Weights of a small transformer language model.
Training: a variant of SOAP for these matrices, 243M tokens, 3707 steps.
Each number is 128 + 24 x the weight over the matrix's rms, rounded and kept within 0 to 255. Layers, rows and columns count from 0.

# layer 8 MLP up, 1280x160, rms 0.241, rows 1155-1197, columns 80-159
[[137 182 167 166 136 124 109 172 132 162 114 100 149 146 137  99 129 170 151 116 122 133 132 113 118 142 124 111 105 156 119 132 100 109 145 117 154 150  96  85 140 158 108 128 149 144 161 108 166 141 107 124  44 118 140 166 131 153 119  88 153 161 107 128 169 138 116 116 157 163 104 117 131 128 124  89 127 110  80 136]
 [159 162 113  62 118  99 145 173 144  85 162 123 118 138 146  84  95 122 127 110 124  77 126 104 172 148 122 119 120 113 125 129 127 138 115 137 122  94 132 122 128 131 118 117 135 140  88 126 173 122 125 131 158 124 130 119  98 122 110 115 111 163 167 144 146 145 157 153 100 129 172 134 125 112 104 110 114 108 169 131]
 [148 134 110  98 129 131 112 120 131 154 106 139 166 118 154 134 136 120 146 130 153 148 117 124 197 128 156 128 173 149 132 126 164 128 122 144 135 120 148 153 114 104 194 141 142 121  88 138 130 140 147 155 117 101 145 149 134 127 145 127 176 103 155 120 113 127  74 122 167 136 155 101  52  86 127 128 151 161 143 123]
 [176 147 121 112 156 122 132 112 156 123 181 162 106 169 108 145 129 132 120  76 182 139 116 124 136 126 143 138 120 106 101 136 117 111  78 141 162 165 141 104 110 137 153 130 125  79 114 108  69 125 154 116 137 131 155 142 163 115 153 106 156 179 139 102 112  98 150 136 158 132 128 143 117  92  84  95 120 133 133 147]
 [145 143 144  86 122 130 125  70 140 115 132 141  97 107 131 154 143 133 125 107 152 148  93 144 128 156  76 124  93 154 175 125 148 152 147  87  98 102 107 109 119 123 129 140 121  58 119 114 152 104  84  99 101 128 145  88 128 165 116 175 134  92 112 127 140 161 153 107 144 154 121 159 161 119 143 175 162 126 140 152]
 [128 156 105  35 106 136 111 138 120 131 147 132 149 145 123 117 153 173 142 112 105 118 110  74 133 122 120 152 112 117 136 167 146 164 109 133 167  77 163 107 151 162 112 144  76 124 174 134  98 121 166 136  99 122  73 116 131 147 108 176 142 116 123 126 150  99 141 101 153 145 110 151 125  83 105 131  71 183 111 129]
 [120 163 181 158 179 180 124 139 152 117 115 114 120 100 169 105 143 120 120 125 135 130  66 130  89 145 166 116 142 134 159 164 132 153 153 168 111 121 136 147 128 186 146  90 150 151 105 109 140 113  85 126 114 143 145 138 128 137 140  36 110 126 168 117 150 141 124 136 101  99 137 131 142 122 131 169 150 154 138 125]
 [ 84 140 128  98 122 119 110 157 129 134 165 136 147 142  93 171 133 158 116 128 120 109 151 160 105 110 155  95 114  68 187 187 133 149 128 146 108 164 129 103 141 156 115 120  97 109 150 139 101  89  88 132 156 131 155 109 125 115 119 141 166 112 119 149 112 120  87 121 128 121  99 139 155 136 108 145 135 112 142 156]
 [146 137 150 115 115 125 137 110 172 131 101 107 106 142 111 111 156 136 126 159 145 122 163 147 132 142 131 159 106 160 104 130 124 139 124 104  78 140 147 145 146 177 158 129 123 101 137  73 119 106 136 114 133 105 110 170 150 129 119 126 152 117 156 108 136 146 144 134 105  95 113 131 195 129 100 150 141 133 121 131]
 [108 145 106 165 140 103  77 155 106 138 128 124  95 105 111 181 118  53 118 146 187 116 156  88  86  96 120 121 115 100 121 101 160 178 113 109 138 147 121  91 191 132 109  92  90 131  97 114 156 155  49 132 120 153 134 133  52 135 112 133 159  81 124 108 101 124 164 118 125  89 116 138 117 151 138 132 101 165 141 129]
 [127 104 140 109 147  92 132 110  80  99 145 134 123 136 130 119 103 130 108 146 160 122 139 156 113 122 132 124 157 128 119 154 137 121 129  96  90 134 142 117  79 119 152 138 142 145 131 112  67  90 126 154 162 124 172  94 120 131 136 141 166 131 116  77 130 123 149 143 139  97 154  84 120 104  96 157 118 107 145 160]
 [109 139 107 144 125  96 136 116 136 163 124 146 150 110 109 108 101 118 110 138 110 120  95 181 112 120 162 123 101  96 130 141 126 127 197 139  77 165 113 111 111 159 145 176  67 144 104  88 146 143  99  94  64 136 133  96 127 164 137 134 110  95 140  79 114 105 121 130  94 109 135 129  76 132 182 117 123 130 163 160]
 [161 189  87 145  90 109  92 127 178 166 150 141 132  90 113 116 130 128 177 142 166 131  99 136 122 155 109  99 119 166 174 132 118 128 147 120 113 137 151 140 151 150 107 104 161  89  97 150 135 114  97 130 118 147 126 139 165 140 134 111 167 117 137 118 118  96 160  65 191 102 161  56 146 112 146 125 155 142  89 156]
 [107 111 156 136 153 136 183  94 138 160 157 101 139 120 109 107 120 145  96  96 162 128  96  83 149 108  98 108 122 186  97 125 145 156 153 121  96 129 130 182 109 138 142 181 125 141 127 163 140 127 150 158  96 118 130 108 169  90  99 106 162 128 159 160 130 144 121  98 128 108 167 118 137 110 129  96 102 119 154 126]
 [132 109 173 132 144 140 126 125 121 116 101 145 134 126 139 118 157 145  89  97 170 143 149  86 118 118 159 101 115 131 117 113 129 166 122 115 136 132 123 129 157 110 137 116 132 135 104  80 138 108  81 118 127 146  90 120 135 133 121 112 117 111 170 134 106 143 130 129 148 100 185 116 158 102 136 148 110  98 153  77]
 [ 90 173 168 106 137 156  99 138 161 131  77 159  98 127 132  96 155 117 144 139 139 124 136 116 188 127 144  89  90 122 122 125 137  87 110 129 142 106 105 123 114 108 106 124 147 136 121 104 137 149 136 116 136 146 149  88 116 168 147 116 127  92 129 112 112 100 115 124  94 135 156  87 135 135  99 157 105 138 201 122]
 [122 140 168 126 117 130 111 105 158 182 149 131 120 131 106 120 101 117 146 185 112 125 118 119 125 122 119 154 140 102 110 153 118 141 165 125 113  68 161 134 141 130 103 120 140 103 114 142 159 142 161 131 106  89 126 128 123 116 144 121 116 138 157 111 133 108 129 135 161 132 156 143 147 137 165 118  78 148 141 165]
 [123  87 179 137 165  72 120 120  97 134 133 111 143  96 109 124 122 156  99  99 138  90 143 147  91 143 142 163  89 115 118 131  88 112 134 109  99 127 121 121 104 118 160 148 128 187 142 124 147  91 128 139 128 143 128 150 126 142 131 164 150 110 115 173 105 116 119 108 130 114 178  83  96 140 137 107 107  87 130 102]
 [119  99  96 129 137  89 163 133 135 114 111  81 144 164 111 135 150 135 152 169 150 131 113 102 125 167 139 120 144 160 163 145 135 124 209 125 148 128  59 120 187 109 149 103 118 106 102 155 144 123 155 131 158 134  97 131 121 123 128 151 125 135 126 120 127 131 159 132 150 126 195  81 188 107 131 122 145 115 145 128]
 [123 108 125 116 115 122 127 115 135 169 115 125 123  81 149 138 121  92 112 144 118 107 113 121 164 129  94 119 140 131 161 107 106  99 138 134  85  76 126 138 114 100  91 177 136 121 143 125  85 130 152 104 111 149 132 137 139 108 101 102 168 156 104 181 121 159 125 116 130 158 115 167 138 112 169 128 129 155 126 125]
 [116 185 136 148 123 110  94 117 123  96  92  90 107 109 117 110 107 148 125 104 119 125 118 157 114 113 129 131 154 145 116 156 182 151 158 134 170 115 105 181 141  87 118  91 111 117  97 136 148 122 145  91 145 133 144 105 145 112 153  83 105  89 137 118 142 184 129  92 141 109 142 104 121 140 112 158 136 110 116 175]
 [133 132 148 125 133  90 151 157 126 176 137 100 143 118 120 121 118 104 147  82  99 116 138 164 116  77  98 135 170 176 140 125  83 114 146 146 124 137 143 174 124 137 119 150 121  75 113  93 121 112 123 141 156 133 129 147 172 126 121 159 167  96 124 145 155 166 148 145  91 113  71 163 148 131 163  93 126 130 142 138]
 [121 134 193 146 149 134  64 122 124 109  91 151 107 106 101 168 143  94 131 104 141 164 148 161 110 126 201 111 158 117 125 132 109  97 110 119 116 122 138 132 165 150 138 127 152  86 154 142 116  96 131 173 148 141 113 125 148 159 110 133  93  84  85 104 122 127 144 122 147 108 147 119 128 156  68 164 102 142 110 124]
 [117 167 112  90 202 128 148 143 131 156 111 108 169 129 172  97 100 132 119 127 174 102  87 118 120 157 119 140 157 153 111  94 133 131  94 140 142 107 122 151 101 105 121 110  72 144 127 132  89 102 103 159 145  91 152  74 151 100  74 172 126 146 131 122 151  86 124 150 137 160 118  94 112 139 112 122 124 107 158 142]
 [ 99 131 117 122 125 141 147  85 167 116 103 139 127 152 109 152 132 154 129 119 167 112 166 112 166 132 175 117  80 128  97 135 110  96 145  90 155 115 181  93 134 140 137 144  96 124 123  92  91 169 148 104 125 147 117 133 110  98 137 149 154 146 125 120  98 112 186 162 105 141 174 137 143 105 119 115 145 131 151 141]
 [111 131 146 113 107 160  91 125 157 154  88  93 106 115 115 131 138 113 143 140 145  90 131 111 121 129 117 136  64 112  96 166 129 151 141 110 148 129 141 170 135 127 124 115 109 129 137  97 128 121  98 113 161 165 113 135  89 113 160 141 172 189 131 105 156 132 139 162  88 115 119 132 136 115 190 168 121 137 133 171]
 [103 137 101 120 123 108 113 140 139 132 162 163 137 154  88 157 168 124 143  73 199  93 136 120 123 102 114 105 157 161  65 130  75 147 138 107 163 155  89 135 162 151 142 109 104 101  79 149  98 108 144 170 146 143 103 141  94 141 132 119 131 178  99 101 101 132 152 127 110 131 163 107 101 149 141 124 161  98 115 165]
 [120 144 141  92 130 173  91 128 109  88  87 116  86 147 128 112 111 108 117  64 121 117 156  51 192 110 167 137 158 109 177 118 114 116  76 135 127 108 141 117 173 140 117 126 154 119  94 110 131 167  67 116 165 114  99  77 116 125 138 116 142 159 140 154 146 163  99 119 110 119 127 140 128 102 139 104 135 105 129 131]
 [102 118 152 150 155 154 127 141 120 150 152  80 120 127 149 138 144  79 109 128 141 117 132 104 153 120 111 155 119 121 151 127 131 116  94 148 117 116 105 146 109 111 114  99 131 150 148  93 124 128 163 112 173  73 102 115  79 141 128 152 197 146 130 117 130  89 153 161 140 116 123  89  78 140  98 121 164 107  80 147]
 [121 133 149 105 111 124 159 127 144 162  58 126 123 115 113 138 144 153 184 157 164 106 128 175 140 138 131  99  91 169 116  95 127 160 135 136 118 118 162 150 172 116 155 110 127 126 129 137 134 142 123 109 146 103 130 139 139 127 145 156 138 136  87 123 111 141 102 148 165 134 155 128 116 152 130 153 110  79 102  97]
 [ 95 131 129 128 151 134 107 132 123 127 112 130 144 140 159 101 108 166 142  96 190 126 117 148 144  95 113  83 111 193 139 110 137  96 138 149 144 106 132 121 106 125 150 119 120  99  84 146  80 153 139  84 157 135 118 124  68  85 106 138 110 163 119 150 165 113 158 127 136 141  89 129 168 128  95  97 132 148 160 112]
 [106 152  93 171 152 131 120 115 142 126 123 147 138 164 133  91 156 116 117  85 119 112 146 107 116  77 146 123 142 130 154  98 102 158 126 127 146 131 124 120 116 151 126  96  90 151  87 151  83 126 109 118  73 115 142 114  81 114 104 130 113 178 120 135 146 140 131 156 163 102 105 167  79 136 110 135 111 153 113 109]
 [128 142 109 127 158 122 132 135 131 141  85  60 148 147 138 163  86 114 138 161 136 106 160 131 126  95 103 108  87 116 119  70 131 176 105 133 146 130 158  88 173 137 147 137 100 114 126 129 134 129  77 115  96 146  77 120 137 148 185 151 145 100 150 125 147 133 158 144  96  73 114 105 154 132 112 152 167 173 134 120]
 [ 86 104 199 177 102 155 141 148 125 127  71 149 114 133 131 140 138 112 127 121 130 157 137  94 135 117 127 161 109 146 120 156 158 148 163 133  82 117 140 130 105 161 101 118 102 127 151 122 107 150 129  86 166 142 135  99 121 120  74 153 132 121 118 103  95 158 179 118 129 116 148  88 100  83 116 148 137 147 151 122]
 [100 156 128 157 133 141 123 131 137 126 135 123 156  97  77 135 137 103 121 118  97 113 107  77 138 103 130  98  59 121 126 163 129 153 134 124 164 173 107  91 116 134 127 174 126 146  60  83 120 123 105 105 100 145  62  94 174 157 125 133 162  97 141 120 112 116 123 109 131 118 135  91  85  69 119 126  86 135 152 159]
 [111 157 117 157 155 142 159 123 158 117 141 146 201 130 161 126 100 148  85 121 143 132 120 148 100 171 129 111  95 109 175 132 171 129 123 134 123 117 130 144 133  89 108 142 160 127 132 193 129 151 110 122 126 104 121 150 128 138 157 108 117 158 132 109  94 135  96 119 114 115 110 120 131 109  96  90 135 145  96 176]
 [ 69 140 143 139 138 116 123  99 138 110 133 119 103 131 118  85 152 125 112 150 144 146 163  91 134 136 171  99 121 106 155 112 125 138 126 126 134 140 121 144 144 116 120 150 111 147 137 181 130 167 152 116  87 138 121  96 156 123  92 159  87 138 131 106 129 119 152 120 118 133 136 133 124 195 150  98  83 180 167 141]
 [122 122 112  95 158 154 114 128 168  94 128 123 141  89 161 139 126 128 166  82  95 156 119 133 135 131 145 129 138 158  89 125 111 137  98 107  95 184 147 100 190 116 166  98 157 137 105 138 136 143 164 107 131 145 124 111 137 135 150 159 141 135  93 146 187 144 109 136 139 140  97  99 154 100 124 139 159 137 109 116]
 [143 142 141 128 106 121  93 138 195 132 170 113 105 118 128 106  97 141 121  90 124 109 115 115  90 151 115  86 105 100 157 139 145 136 114 120 102 112 118 136 127 137 100 161 152  81 111 139 106 159 158 156 108 135 112 101 153 124 102 140 105 130  92 172 136 164 126 135 149 145 121  95 162 146 128 131  99 174 125 135]
 [103 139 147 172 119 146 147 139 122 109 153 141 108 129 116 104 157 158 135 143 126 113 103  70 139 101 114 126 119  95 119 130 137 145 147 143 135 170 124 131 169 101 118 105 146  85 125 158 168 132 109 131 100 155 118  96 117 138 124 102 104 132 101  88 150 148 163 174 145 105 132  53 152 132 141 126 141 144 130 122]
 [146 142 158  91 117 116 214 158 147  99 180 137 107 185 130 119 105 108 151 146 125  97 117 148 193  90 146 108 117 114 147  93 107 118  77  78 106 110 157 122 105 123 143 160 100 165 105 116  65 107 133 150 135 108 143 166 113 121 175 124 145 129 175  80 140 128 170 113 122 160 123 140  86  85 119 108 142 142 182 128]
 [158 124 151 165 129 103 113 108 154 164 146  86 139 165 152 154 101 166 153  67 121 136 175 138 187 169 103  84 138 113  73 114 124 112 117 120 117 124 105 157 128 167 120 144 129 117 130 110 117 135 155 103 124 106 155 137 140 124  93 154 124 112 125 127 107 146 114 132 198 180 159  81 134 132 110  56 163 103 119 136]
 [ 88 130 122 128 124  79 145 115 129 144 135 100  61 100 136 115 158 165 125 109 102 130 164 118 137 180  87 120 140 148  90 138 148 172 125 128 113 109  85 110 158 115 104 126 132 133 155 125 122 161 144 139 109 133 101 103 139 105 110 139 146  80 139 140 174 144 112 149 115 117 130  80 140 120 136  74 105 113 109 130]]
# layer 8 MLP down (transposed), 1280x160, rms 0.247, rows 1155-1196, columns 80-159
[[130 108 134 136 131  65 166 113 133 135  71  75 109  95 112 119 160 140 106 123 138 108 140 142  84 119 160 102  76 125 141 112 103 141 173  85 128 156  80 126  90 138 132 154 151 156 121  95 170 130 118 111 162 128 109  84 124 128 104 109 151 142 132 142 100  96  97 132  88 155  90 167 171 126 141 128 115 134 121 170]
 [ 88 146 126 130 134 121 123  92 146 125 137 144 148 118 122 105 169 154 139 137 155 128  90 119 107 114 160 108 178 142 116 116  95 122 120 112 128 115 119 177 111 116 157 112  88 113 133  89 141 120 144  97  95 114 148 167 146 175 135 128 151  97 136 147 108 171 152 122 137 155 138 123  77 136 114 189 113 156 150  90]
 [106 154 140 126 137 147 166 115 121 132 139 133 160 135 157 117 142 132 106 171 144 130 132 150 150 121 158 136 140 117 131 119 125 121 100 148 143  87 152 108 116 116 146 115 189 157 100 143 122 133 128 143 119 109 179 183  96 138 130 151 131 157 154 113 122 115  94  84 115  86 141 115 131 125 105 128 143 125  84  58]
 [113 136 114 114 138 103 119 153 126 134 153 121 143  98 104 129  96 160 111 110 143 146  94  92  90 171 118 131 179 168 104 154 124 115 135 153 151 111 133 115 100 123 152  78  89 125 150 143 175 127 121 162 137 125  86 118  92 107 185 107 121 101 131 154 126 133  91 134 106 119  94 125 106 176 132 150  60 108 124 166]
 [142 167 128 137 114 155 127 175  93 131 129 148 118 176 139  93 168 143 123 154 175 140 163 154 151  95 141 167 102 134 107 141 101 124 113  74 133 149  97 136 114 112 144 113 141 149 156 127 126 157 122 143 127 153 167 101 125 121 124  90 142 126 134 113 138 113 132 117 125 106 122 163 140 132 124 101 125 163 111 102]
 [133 101 142 180 146 159 147 135 140 120 140 150 120 171  93 113 151 150 128 132 133 109 158 141  83 170 116 160 113 121 139 126 165  81 166  99 109 112 139 134 160 147 130 191 145 170  56 159 102 144 117 157 166 124 157  99 116 146 133 121  55 144 132 136 139  98 144 145  91 140  82 123 129 102 105 122 106  87 112 127]
 [101 130 105 183 112 154 109 157 104 147 154 115 145 154 104  78 134 157 128 104 192 124 105 101 150  89 173 129 159 152 142 135 151 172 123 140 136 108  47  89  98 146 108 136 160 176 106 142 169 143 148 105 123  96 118 142 116 145 121 140  97 111 147 145  91 109 171  98 122 126 131 103 155 112 120 173  93 122 121 113]
 [128 123 103 132 136 123  96 139 146 113 128 161 130 158 108 139 120 131 135 162 110 132 105 101 131 130 160 120 150  99 128 132 143 134 148 137 108 122 129 112 112 134  97 130 134 143 155 146 145 134 163 194  95 134 143  95 120 123  63 110 118 119 113 139 120 155 142  92 129 120 153 123 162 154 117 155 122 154 151 151]
 [143 131 105 114 117 140 136 117  96 173 115  94  84  91  84 169 121 120 132  80 137 124 111  87 141 131 132 150 110 119 112  91  91 127 112  89 141 124 132 148 114 126  99 128 152 147 131 124 140  98 148 142 123 112 138 167 138 116 123 144  84 149 150  95 157 135 144 119 110 146  76 109 145 141  90 157 134 128 112 129]
 [182  65 100 139 103 187  95 142 102 139  98 134 105 138 167 117 125 114 209 154 138 164 151  64  90 153 134  94 127 135 114 161 165 109 108 154 150 139 124 138  93  75  77  92 141 123 162 140 153 160 123 107 121 152 128 158  89 116 146 154  60  98 130 100 140 157  89 115 166 128 128  83 109 117 145  98 104 102  92  81]
 [186 121 126 114 138 121 153 102 144  90  65 130 131  92 109 104 136 139 115 130 138 156 145 130 137 138 133 135 143 113 128 111 184 136  89  85 108 134 125 117 140 113 113 128 101 157 116 144 110 105 145 130 100 102 159 104  92 133 168 112 146 135 130 134 153 154 122  46 130 142 150  84 118 108 102 157 120 120 161 145]
 [ 93 179 120 109 119  95 146 112 108 157 142 124 138 155 108  95 130 126  77 175 150 150  76 169 121 154 149 110 127 107 117 112 114  93  98 119 127 131 144 121  53 140 147 138  98 121 122 145 134 124 118 145 149 138 124 108 113 132 105 145 103 148 132 109 100 126 149 159 105 118 154 149 153 158 136 128  89 122  96 112]
 [112  66 117 144 117 118 148  77 150  98  74 122 143 114 111 155 130  97 132 113 134 123 154  99 153 109 127 146 152 160 145 159 128 117 121 156 138 173  77 137 130 132  99 153 158 140 118 119  87 160 146 146 126 106 106 144 155 167 140 122 104  75 136 129 110 125 110 161  98 136 156 171 149 134 152  78  97 142 137  87]
 [128 117 114  79 133 166 158  84 152 177 147 107 140 127  74 105  80 122 164 129 165 104 146 130 107  71 121 145 124 115 133 162 127 141 147  98 144 147 168 122 122 132 147 179 100 100  93 140 137 108 150 146 116 142 164 120 122 130  97 150 168 155 139 120  85 152 162 109 129 134 127 140 131 114 102 146 172 197 112 137]
 [ 87 140 116 141 151 106 160 138 173 123 134  89 140 105 165  89 161 125 134 131 108  95 120 141  70 109 117 142 124 172 125 133 114 161 104 134 104 143 144 116 159 113 131 118 145  96 102 150 132 115 140  84 158 158 124 120 134 113 101 107 134 160 173 131  66 143 143 138 124  94  78 102 157 128 142 114 135 155 105 155]
 [102 125 159 135  80 148 142  99  98  93 144 148 130 102 138 140 131 113 147 159 102 128  67 144 198 141 134  91 110 102 129 127  64  85 163 162 148 133 132 162 130 103 106 119 163 170 156 104 170 139 124 101 184 145 135 112 122 105 116 144 153 101 162 110 127 139 112  96  59  87 114 138 110 156 113 182 113 157 147 108]
 [136 103  99 134 100 124 137 162 103 177 114 121 102 148 132 119 111 128 122 164 120 121 126 137 160 141 138 123 151 160 150 125 158 159 126  97  76 147 145 142 128 160 136 127 156 123 108 122 130 144 152 146 109  94 127  78 138 119 109 140 132  94 100 110 122 151 167 146 152 113 170  83 169 141 133 105 116  85 122  97]
 [156 133 121 132 120  99 120 117  94 164 165 127 123 124 115 131 162 162 157 113  57 130 149 117 157 102 166 134 168 118 151 119 132  86 138  78 184 132 131 102 133 153 140 100 118 108 117 128 120 129 129 152 115  94 114  82 107  82 135 121  95 123 133 130 115 121 135 102 167 127 169  93 136  97 134 132 145 121  85 131]
 [158 104 150 141 110 136 114 131 123 106 142 152 128 145 150 144 108 145 126 137 156 156 146 144 166 152 127 122 146 155 132 134 138 103 157 119 140 142 103 131 132 104 158  95 134 124 133  62 112 137  71 132 124 124 125  99 138 112 129 136 131 136 104 120 102 111 115 102 123 107 176 152  83 129 129 113 149 103 148  90]
 [ 96 101 166 122 148 123 158 151 135 117 145 141  77 116 132 161 134 117 116 168  87  98 117 150 130 152  77  82 164 170 137 120 104 142 121 114 118 125 111 137 146 120 107 122 110 147 149 128  88  68 140 101 161 109 114 165  89 144 123 141 140 172 139 120 126 119 142 128  94 113  97 139  89 115 121 125 112 125 117 153]
 [135 154 110 158 145 114 137 107 123  86 118  97 162  86 122 140 107 149 146  93 150 124 102 102 139 143 104 164 130 127 122 153 126 105 145 105 137 144 107 184 110 147 119 116  95 146 158 144 144 117 118 122 125 142 140  88 136  67  79 123 134 150 159 102 126 140 160 132 137 119  96 152  98 152 183 124 106 113  92 136]
 [ 53 133  82 114 109 132 142 150 118 150 153 163 177  79 112 159  93  93 142 137 132 114 154 114 166 115 102 136 125 140 130 181 112 125 142 150  90 104 139 179  86 152 111 166 129  93  86  87 149 132 144 113 130  99 137 119 149 137 133 128 139 109 162 159 128 102 142 129 142  78  76 151 134 142 176 133 123 129 130 127]
 [147 129  87  85 126 142 116 115 115 108 140  93  91 152 148 104 124 175 137 122 164 171 150 126 149 141 100 123 155 126 101 101 105 102 133  78 168 155 171  65 124 122  98 121 133 155 179 104 126 121 144 120  90 125 131 116 108  96  93 158 104 173  88 113 147 104 106 102 109 157 141 129 131 135 112 137 142 159 133 119]
 [116  86  93  77 109 105 133 148 141 108 148 124 175 130 160  93 132 131 132 108 101 122 102 103 198 124 151 139 158 137 112 140 102 126 123 133 125 158 115  88 103 168 136 120 120 116  93 128 111 138 132 100 120 149 101 150 184 147 166 118 129 136 147 119  71  96 110  75 138 152 112 141 135 123 150 114 134  74 132 152]
 [105 127 103 111 139 110 144  86 109 103  86 142 135 144  73 137 118 150  69 139 131 142 156 127 136 125  87 131 103 113  87 104 157 143 122 161 145 116 143 131 141 129  94 111 111 122 165 119 155 117 135 118 116 127 154  97  95 113 133 111 151 130 112 103  88 122 137 104 119 108 134 132 151 157 142 142 117 146 168 115]
 [125  92 145 192 154 138 136 128 134 106 145 151 130 127 163 118 116 135 129 123 142 179 156 129 125 150 115 135 116 116 152 159  99 147 142 102  99 123  65 136 108 125 143 157 150 134 131 127 109 123 138 156 146 135 115 140 123 121  99 130 112  89 137 129 127 114 158 104 145 135  97 126 124 156 137 138 109 139 128 113]
 [125 108 118 146 171 120 149 117 129  97 112 129 122 102  82 111 127 127 135  78 172 125 138 126 102 132 123 155 110 154 126  86 134 112 155 123 179 119 143 124 139 113 107 141 119 115 110 112 132 112 157  99 147 159 107  93 126 154 136 170 129 120 100 168 140 144 107 156 161 135 129 151 132 115 113 109 138 125 141 134]
 [120 140 151 128 153 135 133 113 130 106 159 117 137 114  87 149 106 133 176 147 110 152  98 110 107 106 122 121 152 156 133 111 130 106 123  72 128 151 143 144  74 120 114 151 103 156 114 130 132 123 143 119 102 142 132 134 132 130 135 136 107 143 100 113 145 132 127 127 136 161 148 150 161 133 162 121 118 172 153 126]
 [128 114 158 123 148 166 122  99 156 117 112 115  68 125 123 135 119 154 142 113 161 143 146 119 142  95 121 134 142 159 151 168 171 126 143 119 176 124  99 112 148 118 132 121 147 190 180 142 170 118 129 147 122 142 147 170 154  87 138 136 117 123 133 145 119 155 126 153 148 133 121 149  66 120 133 123  75 151 113 114]
 [108  93 121 110 114 142 174 144 134 135 147  86 107 121 127 130 156 165 133 119 121 165 136 182 178 125  64 134 107 133 128 138 103 131 101 143 111 120 126 155 140 138 122 109 167 129 165 143 147 162 115 141 146 130 124 138 129 136 102 117  96 121 142 150  91 143 122 163 128  82 131 137 147 145 106 175 116 131 115 125]
 [168 128 137 117 120 118 108 112 133 141 137 160 172 124 149 140  72  90 130 162  83 135 114 113 131 129  90 147 138 152 105  98 129 163 147 111 111 148 143 125 135 129  84 114 106 142 117 120 103 148 113 171 126 165 149 118 130 145 107 145 134 130 146 141 137 127 105 153 103 140 143 118 157 141 164 188 117  86 141  96]
 [134 112 118 118 160 107 125 144  67 102 136 152 120 159 138 128 127 159  83 150 155 104 132 140 120  92 146 145 142 107 186 122 131 148 120 109 132 100 145 115 124 123 133  84 139 138 146 132 131 123 109 105  79 156 143 104 104 135 123 157  73 143 107 140 166 131  61 157 132 116 122 124 147 131 134 121 131  90 144 120]
 [166 132 141  96  91  97 179 141 150 175 162 129 180  98 112  79 144 126  97  73 128 127 139 115 118  95  90 121 142 107 121 105 163 131 115 136 103 118  70 154 116 146 142 185 132 132 164 143 116 124 144 155 122 103 141 110 106 155 183 168 121 131 127 128 105 120 138 107 107 125 133  85 122 185  83 122  95 103 121  94]
 [ 99 139 125 120 110 156  94 143 103 137 124  77  94 165 137 152 144 178 159 136 123 129 144  79 126  89 142 156 132 123 142 125 112 176  91 182 111 140 108 132 109 100 104  99 171 116 110 137 131 132  98  93 143 107 184 137 124 126 118 111 140 155 123 122 123 136 143 114 162 108  92  98 131 174 151 132 119  88 173 148]
 [111 117  65 140  87 131 149 123 119 162 107 125 128 113  75 115 121 139 114 133 134 184 138  66 114  86 119 132 122 101 139 128 141 138 175 110 120 138 130 152 135 125  84 159 139 115 174 139 135 160 115 111  86 137 129 142 167 148 124 101  66 143 125 123  76 130 149 110 140 105 176 138 144 130 143 123 153 186 150 133]
 [135 116 123  88 118  97 120 120 138 145 125 143 134 108 119 183 105 101 124 170 160 139 102  90 116 103 102 136 185 129 144 147 136 147 157 137 124 107 152 125 103 134 157 119 134 115 129 139 125 151 137 155 108 146 172 144 110 130 123 134 124 133 100 144 152  82 140 136 120  94 111 161  96 135 156 118 103 130 115 142]
 [156 111 124 136 166  75 116 137 110 132 117  99 129 115 121 100 110 154 133  93  77 129 110 110 141 135 146 126 157 189 134 114 138 130 148 153 127 127 119 131 207 132 148 152  94 136 115 110 137 111  83 106 142 105  98 120 149  79 136  81 137 118 129  65  99 139 136 134 112 113 139 148 111 113 140 109 111 125 160 156]
 [100 124 129 160 149 116 126  95 146 150 151 108 179 111 173 151 119 132 116 145  91 120  69 120 106 110 159 109 128  81 139 140 122 163 130 160  76 171 179 133 145 134 104 119 103 137 153 113 155 151 149 150 103 114 173 142 111  77 160 137 130 128 163 115  86 114 125  95 171 103  86 152 120 120 138 151 119 152 119 106]
 [146 134 173 126  94 101 139 154 133 116 113 185  86 148 146 127 108 134 184 139 121 166 134 119 139  75 137 187 142 139 113 145 143 135 119 123 129 145 125 162 134  98 128 130 124 147 120 102 116 159 177 142 152  85 119 163 156 109 118 184 159  73 144 133  95 124 109 128  97 155 117 150 177 113 116 117 132 111 100 156]
 [107 118 111 159 150 129 148 136  73 106 140 102 159 146 128 101 105 118 145 109 129 134 100 119 137 167 139  97 106 109 112 133 122  96 168 177 109  99  81 142 133 122 155 128 131 121 126 144 141 140 159 172  96 122 158 101 145 105  91  97  77 101 165 127  82 146 127 114 176 127 166 148 140 118 141 131 140 151 128 120]
 [125 142 154  78 116 146 148 135 154 133 102 152 128 108  78 159 150 155  90 104 163 123 129 134 156 151 161 118 143 138 121 133 132 139 112 114 136 130 187  83 108 121 106 114 128 143 150 146  93 166  86 121 152 177 173 131 122 149 212 102 130 132 112 153 105 123 161 146 208 127 145 130 136 156 101 104 115 180 123 102]
 [141 108  94 142 135 140 164 144 136 122 134 144 116 128 166 146 146 126 117 150 128 149  87 114 127 129 154 171 107 121 128 150  93 110 119  92 119 157 159 102 156 113 137 108 147 153 111  95 156 145 144 109 180 123  65  86 122 107 120 187 132 171 131 111 104  92  79 154 114  97 139 181 162  71 175 149 144 137 130 123]]